{
  "num_hidden_layers": 15,
  "head_dim": 32,
  "intermediate_size": 768,
  "hidden_act": "tanh_gelu",
  "norm_place": "pre",
  "positions": "learned",
  "tie_word_embeddings": false,
  "init_std_up": 0.051,
  "init_std_down": 0.0093,
  "learning_rate": 0.013,
  "lr_mult_up": 1.19,
  "beta1": 0.95,
  "schedule": "cos"
}
Each number is 128 + 24 x the weight over its row's rms, rounded and kept within 0 to 255. Layers, rows and columns count from 0. Numbers have three digits each. The size before them is the row's rms in percent of the matrix's.

# layer 10 MLP up, 768x96, rms 0.393, rows 420-492, columns 0-95
096:173081097141140142117190119101164124128110116145159118146166112114109089168151112138144117106129127173167105153128142156110124127140117100124158092075131102135078131147109145114137119107086123113164145127135125108151114121096132101100168112136132128144138115146087130142175087145143151113
104:117107133186082171129120091173119134115119139162094160143101147110110140093110106131115103117116130122121125112121134116122115163149097099157134144145137114116166156098106118184158131073096165119120152161096123114101140143137118114115143154110160115100173119165110150093144152107148141110
092:136137112117128114134116150158171151089057141126165102116111191116104149111171135148140102174120136126126178090111124145113124100124113116109142160158146150188109128129112157126117135130118116125117115137144126097097129119122117167103094123166152132139134123139106094105086148181151137129
129:097125126147117128178125173128126098120131124135112143075113153143131137130138132141117130134163135077157075151119137147125121111110143126100129127151129153136123065151162119086133115106074125115117150126091144092122150052115104134115126099127078126113175114096156120144126127146145157140
087:112138116132109106126153093118149111103098130124135151097109083097154135097098183130114116158120157152086118159138156166132127111150115115143126165083127161140114181091103159133131141137185156078109174157155124128107159130115104136158140140129104116091130114121092126152123129147118129104
106:145129141136115104134130156138108138105095114137125131131131138142125112167194118126130085108121113109104099104095171041164148157120145125112140130124144129140144121105109160117175125102117137086150168151141092119123145133138112132140157093153111147114178141145167096105104124111092155142
101:138146129148131105110120122124091086117095133144151050157109153099114112123111139117079110146140121128150143151063172131149130128154144089092134122091157123109144151138154152093108117103102115120127103101148174121142102100117145127135152099143140128121132124155138118128128120111057165126
101:122125121147089103133105089162135141157123124150143122106095141168116130106176134096142150112117108093122120082121087123107142145121123166115139129145133113171132107104099139113088084113134128092118125172159116108165160111120095105145146175134103140114173173114144130125136137116097191132
104:095149094125128088172126124176151133106101136142140125125126124101103136135117100096145130150115153152116142118111085107104094128109101145174138108146091115147076139159167152131148085127081131118136149154132108113127118127112150129142097159183120145154088098103089113133118133162173152120
095:146139124126173153139139178139105148147108133126109180114064136124161093090127107092129134138112123130105102148126156110127097145141094131093162119153153154128137107121131119104100139113133140131156095108111124130153145094159168133197111090164157067136141110115122142127121136125099140146
108:121095129153106091208114159121132107086156134106128116111109166127139119129140106160103147126111192138118113145163127152121128119145107074119130097135126128104114070149106121107119119130123183132123156117128159133097138130182152113122125139157149142101107108106111147109110117114181130140
091:114082113168171082122115129118079088121128161130129149137111114130134085164116166109130152142129118148130107120104118158167079135112120109150143118106155076153147133109121146090116098131132102164112108097145103155132106137108134097142071115143113142149119151096097084147130147149150132102
096:149092087097111109120114190156105159101133152163102148132103107123151160103169129177104139150151133147162143106088132129121130106169144145155120107142121159120127150151138165120130130126142115164097123125186164091128121161097077109104140095116127112152141113114109131137155106139150121137
088:148148107120127078122113133148112118129149126142153138146098126140094117083149127120075120118153118143165146085098103131084132155134069111154174096132148108094158130101128138129110101162091158093140133115130115135112112159114146167143115124124121158147147141112140136182150155186149115125
109:103148159145112136122148149123124135155155125128110166139121079164139158140177135093134081112124132101144069192136122163087122138133114080065136119135134100137099105102118090115118108113150177134106130147140137090121125105157103144124105092155119118150113121127141134145099118114133146149
086:104142140151094124109163134148100098114144104154113103198149168138101167142090131088149095165114126158092124113082137106124119103140133099146101101119141101118169128118097144131140126088161091156119112106136122134129106147141099149143176148122104142092136108096122139122119126110167104156
098:179108139150127140129139123139138074152128126141150108131158129116181103118121094118118139112121133131153142144148117145156142143161111113155118130124122120125140126105127145078169172117096048105151127120151094143144145195116091073146085122134103165133158121142113128137141114114118132161
099:135068116113120136123097131157119139121135118115135138110163148149160096137144134161079149113157108126177163099106123129101121121105120118112099118147144082116124126160146122135099105142123165131117122122113116110134102098149115145135158111188131120099184081137091106156169084150091137155
101:130089187135103158137103148101107138175099151152137137141072104150124117135144108150140108145166130146141110143111120115115110108131125066112114149120099147155088096103115151117140106114162134086111113141116134139135096133160128129130109079103159164135169152111123070090140145142137118126
096:091099159113104096161131144111117108123132100152093109118148128128158118139137117110153127122148138161144136146106087115098113121135115121171139099186108167095098161088094141163125137156147118157121145189121128122124138116112131129120150140194126113112150101080103145125098158081129131138
108:128107122130118126150163128122098112095137162125086158060142109120155102130123146170186144152092172108134137127138125102152139171148107086142148125107174149140099096100112154111126133152115146110117139168150151124107134130127155098126127091174156134128129089140154109098132133105119131168
103:155107152172133186166122093164144134104095145141115121102127123125188105088118125144156165112171155087108131124149119140134135157113146086120157158171115145135161124135179114121139094172123157102140139162123109116117128104094113104139085126133106110119115109117092123132145117099124124118
108:164094156126154150099131152092156136166113136090107081134094176120128124126126118163114156092142138136162166110130123147116136165129128087120133097111118136084141110111100148100126138124161154116127139112105112149151083079102146121121153108110126096117139126161135094185149135169135110101
097:150100113130094127106155072092168133084118145086122101109130156150095112128148102125136137130135141150154148135123116149094110122127148152144110093182186047115140124127125140123163117128097118154118115158113127130121150069137140131136135168143154091155139137112152150139155127131138126114
123:134132060136152106069154093164124170116143094129146104135051146157150135124138124098149159134116152165124082114102122135127160136134124118148141122092133156117157153120141115110125129155123121158129143133115092082162162100154097116132129132114142110132120106105156113097105122138086148128
086:123097110147130117101124142149106113117110159146097116108090186137127148151134173128136172129082125165155140110118149149165096129130113156169140131173142130144155128175159119119090128131116101134139143124155144133125125140150172081179121102126101136154189143111131115154144131095133104150
090:142127149140151155120095132183126108140114135167105124131090115130093057116126136112166118122109128165142149073150115168131137126094136145117130152131147121147123106160087161102112098131108124149105096124147124141153164100102122134180117149116100103113167108103102124162171138145149100124
111:129118181107130117107145144182145132135118136115157164127133161127160161091126088112090083121151136108102153132156105125109101138152179130148092135123172142115170095116123119120121166132149091118128147122180115129128145120131125089076139154129087160120126134142110095181135128137110140136
093:097059096145117119105126123104101135121087147156100142137161121141145132122102150162107142164152133142128134127105170109179145124154131053144123148130128098155112109180104124113168161089118129107111128165129143125140108083118138105111141114115112088163112103106111119146121138120105132108
107:121135140174143109174116131173114170114148140148123111136118131110119108090144113145080150117107108110098155113117124109116118124133103097120113147111109133151127135146122129133155109069135108143145128168133120139147118098180138168065116116161159094132099164081129105140153114131065129149
096:154072154131144129127115110123126146130109130091104156109155119099161078137117138113120113134150156164139116144099165105165104100151143097140100153106093091100164171120110119111146138135138121133118170135138157154137098124172130169119134079140164089132155144098111090163113123117152112145
093:158154138130112114131133098089111167116116115125162134111117143136112110083128163096136163108130099110146108104112149139149124146118137097144155124208158146101144134105105137145099135123115145145124201145132083084133107116108132153114121096160085129153142111138125148142179095117141098144
110:150133108137171159094121145123159128077108143145164122135118127171143140114133099085125086129124116098132159129137117160166118141130110130137085127116101116103103128120156125122176124139129154102123168127075137130126117121125126086121068081156177124142103129147102140196134120105135136133
092:128162151140104084128112157109158140153116139150132125122139139123093122120154153110153112138108124148167090131138134071111119118086149152145115129084149136105126165148145137101168145082103129166104112144096146121132117114144130147095170112151125081104151117164082065133146121136089120107
098:104127148164109085119164097171121143133126136143147160149152171127106129112136133129132146125145140116138096062113126126144095153134117130135108122181109119138092130135086137151083135132107150120133152135145054121092117148135126125101096122152146143143166164154115109136175122169083136125
105:144154140134084117152097130127133165127150111179140090175108130155098127162162101130142156102137111131141161139104096127133099097155109155153078102154137143127144135127115132096115066126101117131135113059136124147160117123106101168109134162143091093125148155118138124113100113123120119145
096:115150124121123092090171120095152117101110138144131123164075107119098167154171114122141124144106138161139144131138207111104158158108130133142110103129121101131155104062122114136115132107113074142113132135143143151095121116104142127114135078081128137123147130122091135166115112131150154119
135:129136097110132116146160116100108111112115082152120118123130132166087176103136082125107146098082128070130132136139186124101132125154099140109143157138150126106148090152129132115121108104096142155131114137131097147098139121162102088120130125151131149062150137163109099144113084111139150107
097:130129100137084132093146178122133099128128115083136186150147114131132106104107121118152128106167156139104161161108138117121129087197122086100092149143124145116161119104111133134134121141119148142099150109117127135108142122136127117136105138173124130202151097149120117160092118121113113086
093:123151139142111138112095150182135097147120161182119138144139133111094137115149152095135123129125143123156115133164113168102145163122106147153138105143139083119153113126160098078111136124127171098091143124154104112125118102070151138131142127173116146108126133115113124147161199158150117149
110:107105107096112092123150148097159115162122154173113149119103124098115070121113115074129127172145144151130117116137129077123120123139147113135142107136112109130128144085127145110114099160172117106112084145126145130145160167139114149096089099149162103101114168128111129173097165147117120124
099:114139136148120084110070118101140096106070134128105125129134144161115118112113148073096115167141138134153150121166106116122110127118140133078099082141155133119147108141160112083134153114105125116102079139126147131146152147136107106176111152098128078153121143092144125132116102128141156159
096:147142134159145142094166093093139089137176121115140117166108137119111137080132151090112101081162141143114113119079151118120110138180083128134122111135152138084138132114140161132142123116171117108115124111117125150123104159131106151122089110109123119117131109102150119143122118186196118134
111:164135135081117105114156137154118118128104114166149136140152126135101139144105130127129136131132136146102103134129142124111189109100157113134183118154123141087115170165184133109134119106195160122122135113112119105125151087125128162106104161112105123134112124088090164145127127107115078169
111:127143132151103144103171118178176112101101131114084099137122135112110121097112105134158107096112158114129150158172130136144141154092142095174145138149141157108150136090156080096115137104115153119109164140128168122127125147114085174137128142110128135121130125145101085139110124146158095086
100:124104113106118083155164117106145099080136168149154113105128152128121088128114078164151157150149108152150131110100096110147126143161142160176129102150147156141145108160118100121094149178193127128095153107110116111144137108118135101125114156135114136125125146102144129171104110134122097122
097:112132161126114121156108106146113174089158138132126138100127142162144147122153119124090143157135134113137135117146137154121113116153164092119098093095180140132115194154146131079119130100120102120142111110106109155115124113085115157080121125133095079147165132134134109145077159109147157106
105:150111088111118175138123146157132130104126156107086097154126120147128076105129130107125119159127149135106164113095110151110080135126146124131087150097157137100113160109138102101111141095123099141080120123127155157127157118178158158158164117158155124122171126123152113169112134138080122108
093:122126122123134155085117096154162196123124073129079094131123108152106123108146128084142118140153149126138120104112118123135092133144111133143107119167112141112128143137148134113111142138146145102113157160166133069123171085143102114116154170169159155135126137132126165142135154106074118144
107:142100139095164160146136147140169086116135123148147131126124145177167128118111124159146169133138153143142116109132098132124105126128133103153107092133095114095157146137159143124104133172164085129123123139122154131127131168118131093207108164135097134119116078123093111160121096108092137140
101:088152071142103137124123124146143122130102152121162152130155135155146124122138154087133086131130172146159112152078075127132143083156098125111154131139154113125115165171138132135091143093137112145132097138116122100133163125113148166090136118114106144105148076114128126132138177088108109140
102:119169095170174109123140148139160126104160136110116155147135157174105147129083137143134110140114118115099124194147129081118138125124101078147139164152164132120155136080129139113077114128160147107117106152149157132116131123153140125108104123100135113149125101095135099120145117112151086165
100:139120156113124095148161114157078114128116127120106139125178118135169116113080158101142151138125145160143122110083104109111136122155112079105132179129105112109140123130101144141096114093147118135079167120177092134139171124100128126139120109131093109112134114143085156131158139083149113150
095:127108146125120087096127149071135095141131113138090120133133138138157142180140162080094129098123160123121127107098122089174106137140149157129144123125159086168131119126120114115159141081149125146098128110133184134076153109117143100105120147116121083102154136114149132166122155126117162121
106:131162161099154142100117130123087125142134118171101152098118155103131135131135188108162100168103167110120145117117135087099123125178119145132156123122167121085136135145125113145109170101097161159148119155116113118139130117113134177117107128129117094072120094114092134111142150162142113100
101:132137129176130130118115104133079146108115124171148123151174133120157165160092114094121138110187120132105134101120072116135109125113128137149100139122133156133146158114134136099121178078099106117132103090097152123133139163122093129146101135109097125154142143176145132155125111155083156111
113:117130126136087114108118123156114135106125124177160139153118150117071133166089118154110113178103123112079149109106122116103121148127152110138116142142162151141157139160108167149127084127118072195103137102163129118125135162121146146113140103110086138088130136119122111117133107102145135089
099:118132129113156108138097134111125154116103133203091188113071119171129081115120095083122110147129141119110148155152121128099107145106134111128134114165146127120112154088109115139148067128123156149149088126112119116117160093130133142097110099099124112102114125132136185133145127132140132111
101:154138128159119129124142109133114154110105103072105153074153104105155130135145092148143146141140110100106120112126136143138106068096135115135174111142128143129135144125130111106160106123102155116098109133112149150130123126075143137127125119179105085119092078099063119129114162120155143096
109:134114079138145117138138075100146099108117139157129144114132131113120098130106085128132139152184117130104111119130123169172148074097088161131118156129164156118108167134128111129135089105083094147111126139189125149114111116102159148105118117151106146104158098104134144137133126132113149172
103:133147191129169124127096160143137157118113116118138079134120155168134105132132143131159078102112075124107146101156115109143113138133123113100165127113186111109163176124101107123164127134130111163113126113080153116093122121108115090131109122138124141112104109091113075140129104159144137122
095:152113137116139134104156143111099128106171131132138131166095150105117094126163112148129149179147149180122166138111183165166128147130135160095173084092176093138117158140126113120141094132111129148131123141141130169135127151114136146104121088106144105081124114142140097120112151126135104165
104:113140146135115128120112131157076145104141122161140150154140125134131196153085143146141133107104153128101143145070050144123107136154121107110148107126115123099176128120148115107115080126146128107108120145094127125154103156096110147139156098112131163137117122131152099105091171145099111115
087:126162160152119073149124119157159121134143144144120097124133120138094159132116142139115140099140149106144150121132143152096080133113142104160133141153164144101093144124136118137136111114066127185109184132077183106114120095106137123118162121099118183134119131127122104125155088108147142131
097:121137142104109146155115140122079121118169116130146112141083092144157130130137104159141126129164133149105183135110122142135098135111176091117069105149152135140140127139154153130152157068142102136127097103172133137100138128126115168108105187126104111123146120084088116122121097138115142110
112:126169119116075087137147105110162115148137096119141152124183141100096141118129124117159155110137133113092141116114109144097121168137142130115082119144150094104156100144149128102116158120128139116154113116126098131060141154152077118103140139158101152165106117102097140135110138164137163161
110:119155129188108138126167131145131124134103134158137117134136125116108146107089152092142112065137142173104142100172144169137115127093152120144112124147120108125130139159125142102137135135163126098135170113097139094155140102099102182102095114149154140123145086111105101161115083161129123104
117:169130091149171138134133121131152145136129082138133141145132139141158106158145138105130093097176171153103126090144158131103155151147133085156120098097146119109138164146129156094121121133122061125138117137119087104158147140115077137165116115147081105165158119145133114107127163125122126123
103:125153157216138153120148145125125125129151130130111093142108141190151140122128085129109062093160143133114155121114099146094117165143130089137154102105160121144161147128115149130111105101159104124100139128107156123152117113116100115125110147161146111134125130108111108076097134142137156106
105:081155178151073146097142086133112144130116094162128047119146125117166124159119137133141113115136154134137148157127137130163134103111132130145125155137119122112127076132120120156153112137146117113083142159174122143104099120111097121099106119118109089109143065119139113129131123134115166136
096:098129139174154113159139118155112097084140130157137156111109126116112114107146144098087121136102158101156151147151166125141156127150113150139123129115108136134175114117153154126183122139119126105114130150189102118150136101152084148092105146193127127151079132103131122141113122154098150155
107:143119133160139101094151134120131148096093113144175141130105099137152112121135093167113082153116157113103142125175126082114109106154143142115126172133165118116145131137122151110166113113152099131130124149139110048103089127140117102144128142158182103140126139155095117166105144135133111100
092:134107138119084089082110100111115137112114102117147157116127143132106097138120135152106165118098138142100142109141110105130167147114133115176111106111143125115111113105159126128124161081129089145138108120145164139112119104135113080118133143139205153188126158110106096155122072108131143135
# layer 10 MLP down (transposed), 768x96, rms 0.349, rows 420-491, columns 0-95
092:150113105116122158101107120181116161094158136125105143129108111164104114132147187130155116145100132148131127133108104085156109135103126128119137142142124150145161099164161149172143124119169085112123167194149119112078124087131128136126104078109136163169131134098125120117108119124118134125
107:124115132088116085158123114146091137080149146146110140092114110128117092138105131132121104135170146117130180115131121101127118114152099094142108105171119164111111126128141161138142154147136119122128146146074148177108104156103141155140132154108136140083149096123098163091080099136144123083
090:162143137174078086107139151127112114144101107114120147153140135134145136153128180121103121141137104114113143114155098118129148151206156155127124107154133139152163165175121124143086161151144137119116111135125131097153109141102085115152118152127163095150120123164120149086126147165097114135
120:103116113129136152144140148155088111129169144135132115108110157125138138164122134145123168160163137138083118142084131143132092154101163097113133145150156128157096119171137149142166134084119085107111157109085144090124127094143110130082135098153123103151174125108153125092127103111120151088
088:094171137122123142081095089106164126110140069118121107156132115133140110109139147125148102179127137104178115120162152156150123148152154146106136141142127136135104128155116125166145159134099147116108143123133085141132146095084132115093111125124068139150131123124062156118157131098102133138
126:109115111123096074134146121138118164109161131112096101129116164162120139124136173124107174137106119127160114131126136148154087140086109128157123122103186105118121172182131128128189168087124117094141132111113113102115096145138169126151133109140111127118096145140125137177114099149125124146
102:145092124122153134155115113129109106123166109089125158137131127112136146144125122127126093097124135166088108133147155152130121123146107141124069148088123196173154098123097145121142190161123112155117116122155124104098111128146173140100099121186133152109154155130147131087106126155139122121
089:119131116141155142122107149179145122129129141113152100094126132092151124127084128146141116118158143098098146127145093130120114131145073121144076159136165168096143133134130078167176144145182145136121120170138124120143130095136127131122157113132087185109160087147106119108129144110099151122
098:165158147125129179126137144121150117186143145109119120146147108165129124131155142147105143144111107121149124117122135106179141102071118131078154144102155072125123082146116134114126141074141102108112185092097088142140133150127163112142108160122135120128178127143135146146111146136119143142
092:143138135126101109172114139129167122124164077152140104144138114096160135130137140120152108150153131174110114141150118114120122160124168135141079059149155104133123141116132185132123087114135128111112115100142122125096089124148140132087146116147107130163084159174172107146100118112147135107
109:120094111102121143140114103138093152168163145111175158089088133121124119129150117082136156129132066161149115139135145109131153096126140129155133121115103149148099149099118145109186141180098100132143115165121182108128146116108174136094120125142131116146086106161156111143128137118132127123
103:161126108139081161147140126094122140120139141140081147158116117108132120093086145131164076075096115127133132128135104109121146141155133138137174151121142148122142100089123094146127183158107119143088151129169155151110110126121108140157133189112138115138096133115128116132177110159110157138
084:154103141132122107118159083163134087090124125087108145086140142154119137124147124143106129151117103092133178135122124141154127083126108121156064111140130164149161168117158125114098129160130112183126123094148115131093119132112151120161102123128114134124119149157154087104141116140086169150
086:104115142109164132115142165114127174175103111149167115124105166111136132103122098127161175138154093117095139139133155144174158122104104125103139136119124136134142121146140145103111145100114152111142105146109098124165147129136139150143128121110089146091087103118107139077131124182175073114
101:100089163130109161131102137121118087162110180108115088103112171124151129121152157138124118144168147146155147114107137119142075114164113118117107175137157130102100129137144123121148143119153124133148048108107125125118152074133134122163097123133125116151106143101147130137132119111120089081
097:129119155138132131135072118145123149111094088138146073153179142137140091107130129150110121169115121106130132131110171110160115129105149147150126140154138135043129131114151096131117180167122137107140152116105130106092166142139155142097124096135121099141106137123142145106144183123127151151
101:148136160117148157083111156103123138113155167163152146126168089114100156129105130143102115124135137129119068145139122129130154129073119136099162148134125101133096133122125120122068146164120119127132061100128150132074134130159146078107119124157117103159141108140170128129123120105115153115
093:121094049114116067120116129138144137174130121137076162146099120123099133124111159083143093115070110145100111104148110119129131108140150174144131105151097132137125070105073134102108122142138136158122107126139097120119132144104103127156148104128125148106127146132167132122123146129150128120
111:152169154137124112139089117136118152164138125146123121129123136140120137118125162149098149113138151141156093125120129121133074134147135154114128118090160108161152126153111171147113076083135159103126124094146113141101113116130077073162168097169110092151115168132172115142136152156147140141
102:098120129119054130137148112108132096155091171121161096144142149192149150149138116109121103122154082113097102107073128131102121172092117137129135112120132145120122129103132144139098120130155149128155145113103158127060134180135126107113079117155141116105127145143123137109141116123137115122
118:107198130124162129120154133143177120154131098105134132119119133142119129161101105123099155081099153129111116137147139167157117166177143156116102135131175120107149119110141171133127177115168129098156176138127136163128150081126112122121101107149121080129146134141117141123100113107139108100
107:108134116141110119126111096160066122129160083119122102136135081129097161134099167160123125164143127111118128129118160159147093148136112115145118200128122104128141115147157072128137131126124168096143112133052105143084138131107103116136103127112128117114120086108143128110145119154150109131
123:094144123172147113145083083114096143119092125103143109165169144187112132154152078123112106108137115096136149098139105123127130195133145094139166159147110113132134151112147120161132087133143113136149118135090158137134126139142143151149149103081148117127113150111173108129151107151146127142
093:118119153113151108147082108178095113125098110138106092101154122157127128171126096141134129140136161097093147146100155137139132124110156081103152103101122135136131134145169175131083122132159068128136161107119154122107096146151092134175148129098093138117135149087128134132132163139109144128
119:127139184088059147180087117123111091127109160163112153117170098087116134153107124154135128133138130146140159126150116106146104157144128143107117136135119099168110099127129130136131114089131153101141095154144131186101099174099149140131138120150116136101135155154122166156141120136148115134
080:125115161115138142112136109133155119108095155120180147122128137132133133144177100098113129115123134104188134130089100099127153123123149108127105176138132115143178106120155120149160149096076143143119108129148101100081174074107143127132128136104131152122141133112117147110103138200127112150
100:109160155139157163120128134109121142147125141157124135126128063116161155123127161108128120105174150130143142114127120152086116053128131146115115141159127114139091114093131125121170113103134168083163159129154095147139115164128130117122154113115111139175136127122122175173121168101108113098
104:122137133150141141121084110174154139109141147098151129121146118165140126132073095144141138136103093094130112087166109162127131150135080179128181131142146121169104136125124131122108150109086123165123148132128120099121105097172160158133122148144159177100138123119158133089106127115102134155
119:076146169107073177176122142160136122098109141130124128137099141118108125114153116161107148116120134156155118152138153087156153131102125109073159127134125142149118164178122144131124129125154192093146116120143109103116146130133148089115140129108141076140090156125129149169125115142130127143
102:112130087123142129086123111138137102109104128127095155098113116077173131141137119138110150161108142164090132188094117123153142167103120093124158134102120128112123150118141119105093130140154162120118094079133121174107133174135141124110122126129147099165150128160118081164101165160121130116
111:132152125114170130127158102123096116114146139098154114144126179162151140141142124105118115124126146132152128124116079121137152174127122112124121151126128142143089155126123067137114155108088121121153168076131174122164116134127155146097123119083130124070107108127096129162100171166167126116
107:153130130129137119151142134155126132131121096113128139102168137136169107114094152144081132143111154107145120175140139122102099190128123083108101134090108123151123155140127110147091154115131173143098122161129093104130157125159086101123098174112160080132181097102133125120164106135123121127
110:159102145134096072101129102138148132146151125183157150163120117101153156154123145142116082166133123132128134135162122123160177127146136129143151065127093129143136118178140155158104085134115108101136121090104131143146159095110130099104113143161113142112108130105115128117097104137147134083
102:137131116164166136117153092154072118128150107139107117103158070109132133146126141107103166087111100162119116112146147124090124125148129158142133107143140135124070127098115169098153110119136113100137149133111111161102125149115129094137165128144116110175100135124165107062164112108111130119
096:149121103083144156135097155112159120125136154061137100117105108132121122169137085127126085152108115093102132162161166126114132134128140115107154163111140117125149115128145118129160123089126106143145131105108185140111152121127117159135162141119108124130084106096141184087097121143161088140
092:089142170109151135169086101125147128158145163142068134163119166129102182162148102151135156101093107156162158129120121128156130134099128077151135118115118129133134109146166143147160160119108118086105134093123139113151076126138136136140118149111121158120137116142160097142149151153133151142
083:163122127137138173149133119116077126116114142129087149106133152139122135136094178146138091180130093126138125184108076136154114102138120171119110124119171115126136140153137152115139155165102126129104144144132106144135115090142137103137126137076087147136150157118102117125087104067141133114
110:109108142152143115129116142157144149095154151100130141080153114100161063149151173150131127157111143152100133103065081137114123159098186115149100081125105144152115162094142118139148139149121121127117142137133180107142117143085131145131129117100117131151132107111129155099138120141114118149
082:153080130128143107105112114128100120092157123102123127130133082089141178129091172090151132152142119115101123132139124066131096163122151132148157095103139164158131105179137102112131145149161130121104134145138172126109120147117097085092129178157107131113127118125149120145151154161122130136
099:158136130098140122139167108153116093152132142119092104093133114134160105166105143146088126121094131120157087154111179072123187148164119100145106122084105156129124136146112141136156126111097143130122138168154106111115129187092125113132078149095125117114142117104135137132117139163123122143
091:113117126130131158126171087146139143134126111098117146119128124127132078095114158106134146144151127140124154109189091151120082125105129129143162137143161116107130166135153145125185126129154096115118070130130105112144145130152140165104140154158114090151100129128127117128187156165081093116
104:133142099150120119153122112124111160147147148093092085129099103099149153109130145145149148127109143123132114160150150080142139092164205161150118142106103123155091086112139176144141167097142129092125141124147104137119113181154130169080111108146122141148133154126142109130137149120123138114
095:137143149070125123118142162118089158116090156117110111128147110106156096118082147164142166157133115118170140127133170122129159146120107082131157147113116134153127173132114124096115120150138154117132124123118130105121135068156139116165160158118136127110106129128123155087087135067166106120
113:159161099117140114146181121131171154139157124123119106109154097098131168100101088153139183132142124104146142153166127156118138117115162099136147156123102135140145136122159131099162156133076139105109151125091133133135134086081120087130122119151113122170162109112091126087108122131109103128
096:130134103117115151147122102112146106126164090127095164096127097144206140088157134132088073113073140139130149141127099145135125134099119121121127145166128137127113119132129136097099194135131118103097157136172091091114153126103128096144090156126107120110106149127115116152109117110141133108
090:089183142149115133127090115154149147135107157112168157141166079069082122092140144100176098106114127126131125120160085141127178146107101131111092134152139131147126124114133157167148134108080147121135112123137142124136119151144165114101134093125135100117118098137165125120106121130114110095
104:097092140071153135142140099096158142106092130122170144163127091146117111154167135088100154162143107157111108121087141093147160111136153119118097088103122142130147122147125152158129124116091127123131125140144145137160102127100169112136103109141164117129101134109129171165128097069143136139
091:132100135170145148116126133120041089130134146148105105117118119105112166131130155142140164142112139101139101104151150114137147122130127110130145117116136100152084124127123130066121137092108107132145136102084107162149136117084129118110131138152108114187112166124168115181114174127132121130
082:124163166109166102141135153104110164135105131083177140109137097112106151139101114155148127121110116145123111132146163116172160145160141139103152107078126131159096119078082128104099181076117135100128126129118134125124126127136122145066116126114098115140113141131164128084106132137137153131
078:113153111168153136146144113150154159161164100101115104120112081156111093125127064139117124114120138133112139087164076153099132124152140135081150160153123140125161119113094105167166146119102142165083121126141143138099117101135148107141085088153132129110102110151145108106108140138133126135
094:097114175095115182127121133130139107142120141084122132135128187140142123113119101142121148075066116115124109095110120165168142113106123125155136118128087096157125156152123136166161140146144118136177138137117139141156127118116104148150185149098139145121112124147149085120168132144140092134
121:114150099135168131115123119107143147121119118120100134102157172154154118114128115102147132146092107140173156141169106162122152104120088112100152136154159109116162111087159095120112083108121122104156086091118122149097116100144113146118106105129148159164094085107170138112135100109102096142
103:140117145146109110146153163121120070165143121160148139127099114154114202159163146120150151126134128131136150156100101141145115158121092144134095086153151136114122147130148131141115103102100066093136136120117135146107098145066119135111120121138118143143123155155137125088072144137137103105
092:126172102109080114111125158175124123109121164168136139128127105123099154145121145125084115140142138145120100122138125126158127107115159094119093085123138168128135114114166121136123118113077165105111115127118114130154129092107085097124155107149077154132131079154150146114134157157069113105
115:125090145159180180128145107138162093104127122133153098121111113094116129112142102109108136105152076134131125139103096100106097156113115113150125116165120137159161142148133125093170087153110104131113126132127114116138122135166087109123119120120151175201157135157138118137152101090143116140
087:111134094132116100119085139142094155115089109109139111075142120141087158126124117168105166107132124134087151100134078158089149125120102126153166102148106130154106110151138116126113133124159139161138171117180138122156110129090090106136124136127120107103127086120140187135159139115109148129
108:102092077153128112135088169140100116123141102160127135126109160081126175184127116164084095140128138144140123138122138147143130134130114137129136110142156131126135092082148128056153168126120096127103149168145120143132145134130128161109151096131121118161137147103161100160118127086148146119
107:162151115123101154149132117181150120087183128096143159104147169167101124120162148118146097117077143124145107120111164114131113139118134178075106140135160120091152109136093121155154145124096128141115126133163126134089120120174134148132133133129131082125123142149128107073137103129143102143
110:147125064172150161133159096148143152131105160147124165133138088101137141130096135124128135143132131128150133136194134149114178131126091122155133084100141120078159119110169127128187101104123101101121159119116127108128115125104117138126114105101130161116180126134149138111089118106156122131
100:100114132132145140110097110121101085148139108139148158123114122113100130162087125158123082105108159115099105132125118144137115159148110120126119113094108129156085136167110144173135112138152201136157121156108153089186150159112082135104131132135079118135133127167171114116119154118128121138
096:094134137137128097159113100130170102136135093122124133126121121123103149133102133113092150135121142130133097178153120123136134168150102127100061139130104147134121111131144132113134122156114194133115173125132112141088090101156135161133119126186158114152121126143105080114134178070114142122
104:102109133116139070129147146109122135122122120112132107105140232110117151139113133157074173103125135106129141149156123182121092136129147134114128130123127119119109105153153158126118135124128123108174125103111128105133132146130111079149160178117181146095115114137159138133146101131153144116
101:152150119132073137125129111129146099130132121146153121108100144142106105133138189113136130140125143165092113117115124123140156096118204139134082121109111119149110093122066130117118115108170126121102150131089137121118127118126164077146114165119138103110120135172117106152178090129133092107
089:117097137106135104159096101137155127141179142136143151137142114166159124105093134147109129102109099147143140132057145116112130124143075172148134103138111183099171113114115100096165100127177116093104125123154105092118125158150132103139133120146134125139125152118110149113110094167121104118
101:108131134147105145135115165136099140110100134150143142113091171117085162144156108162115096149114098117145107173124110138132145155084142130121122149145150090109129147110088110155144104123134092091129132093152089162109103102138107152088106132112122125160150062111126093098110081125129131120
107:124111156158175150123129154148111126116084140185155147111081132147133149133112100105110110135093120148154129134157158133174146092102078121123159105140133171138144137111097136133132103116117148130115141149129166149168140098107182121104112108088131115111157113140148122122129136114121095061
106:063147141152082130157193152123123125153099108154124118159164118175097159172162110074127127088118119125097190114091101134122163123109148120143125150116117120090110153152111174128126097108139141162089129144109141137131134137116132133117118112134105152123131124132092137128132122128142151130
099:111162176104116151138130123112122088106157110090116114170133090157138172135099102147164139115118144126133100141131106142116114108102134118120129155134058124142116139166092118113100107143118146181146154139161112133121190148140119072122107148113159118139112147114139117106130139153109167160
109:131138136138125126138137101117110058101100073084151148125123151126096098110135168085120114128141151115179089147136133159092121098159115147129112137120127131109169102126125138144160131150136183163148161102149082121118133076129137121125140153136134131137136157139129071130136123129112172127
102:131119112141154107145119142138180120132090092109109137128154139151128155169149106093170130118119112092148117123131086105123103172125155112123155133086163097143146081132157140094142109118128136136146167166137156141105094141106134184094110117115105133100121145153142148097085113172158126115
075:124115154115151129132164108136093126154093076077101117157127173175173113156131092142117119152166151178116165138111085110134090131119088118104126156149169098145100115125152110131100125110155102159105139139094138150123112132107123138107135090107128133109135142118162149103111117140149151113
102:125140101132166145120157111105084092117130158140149114178147164158127147118084123158105131101135116103128166134174129108139144127101091134132164134133116136117171110082083125127174128158087147135124127109170115118116110140132148177142058136115111129115110150120124130124128131116121092086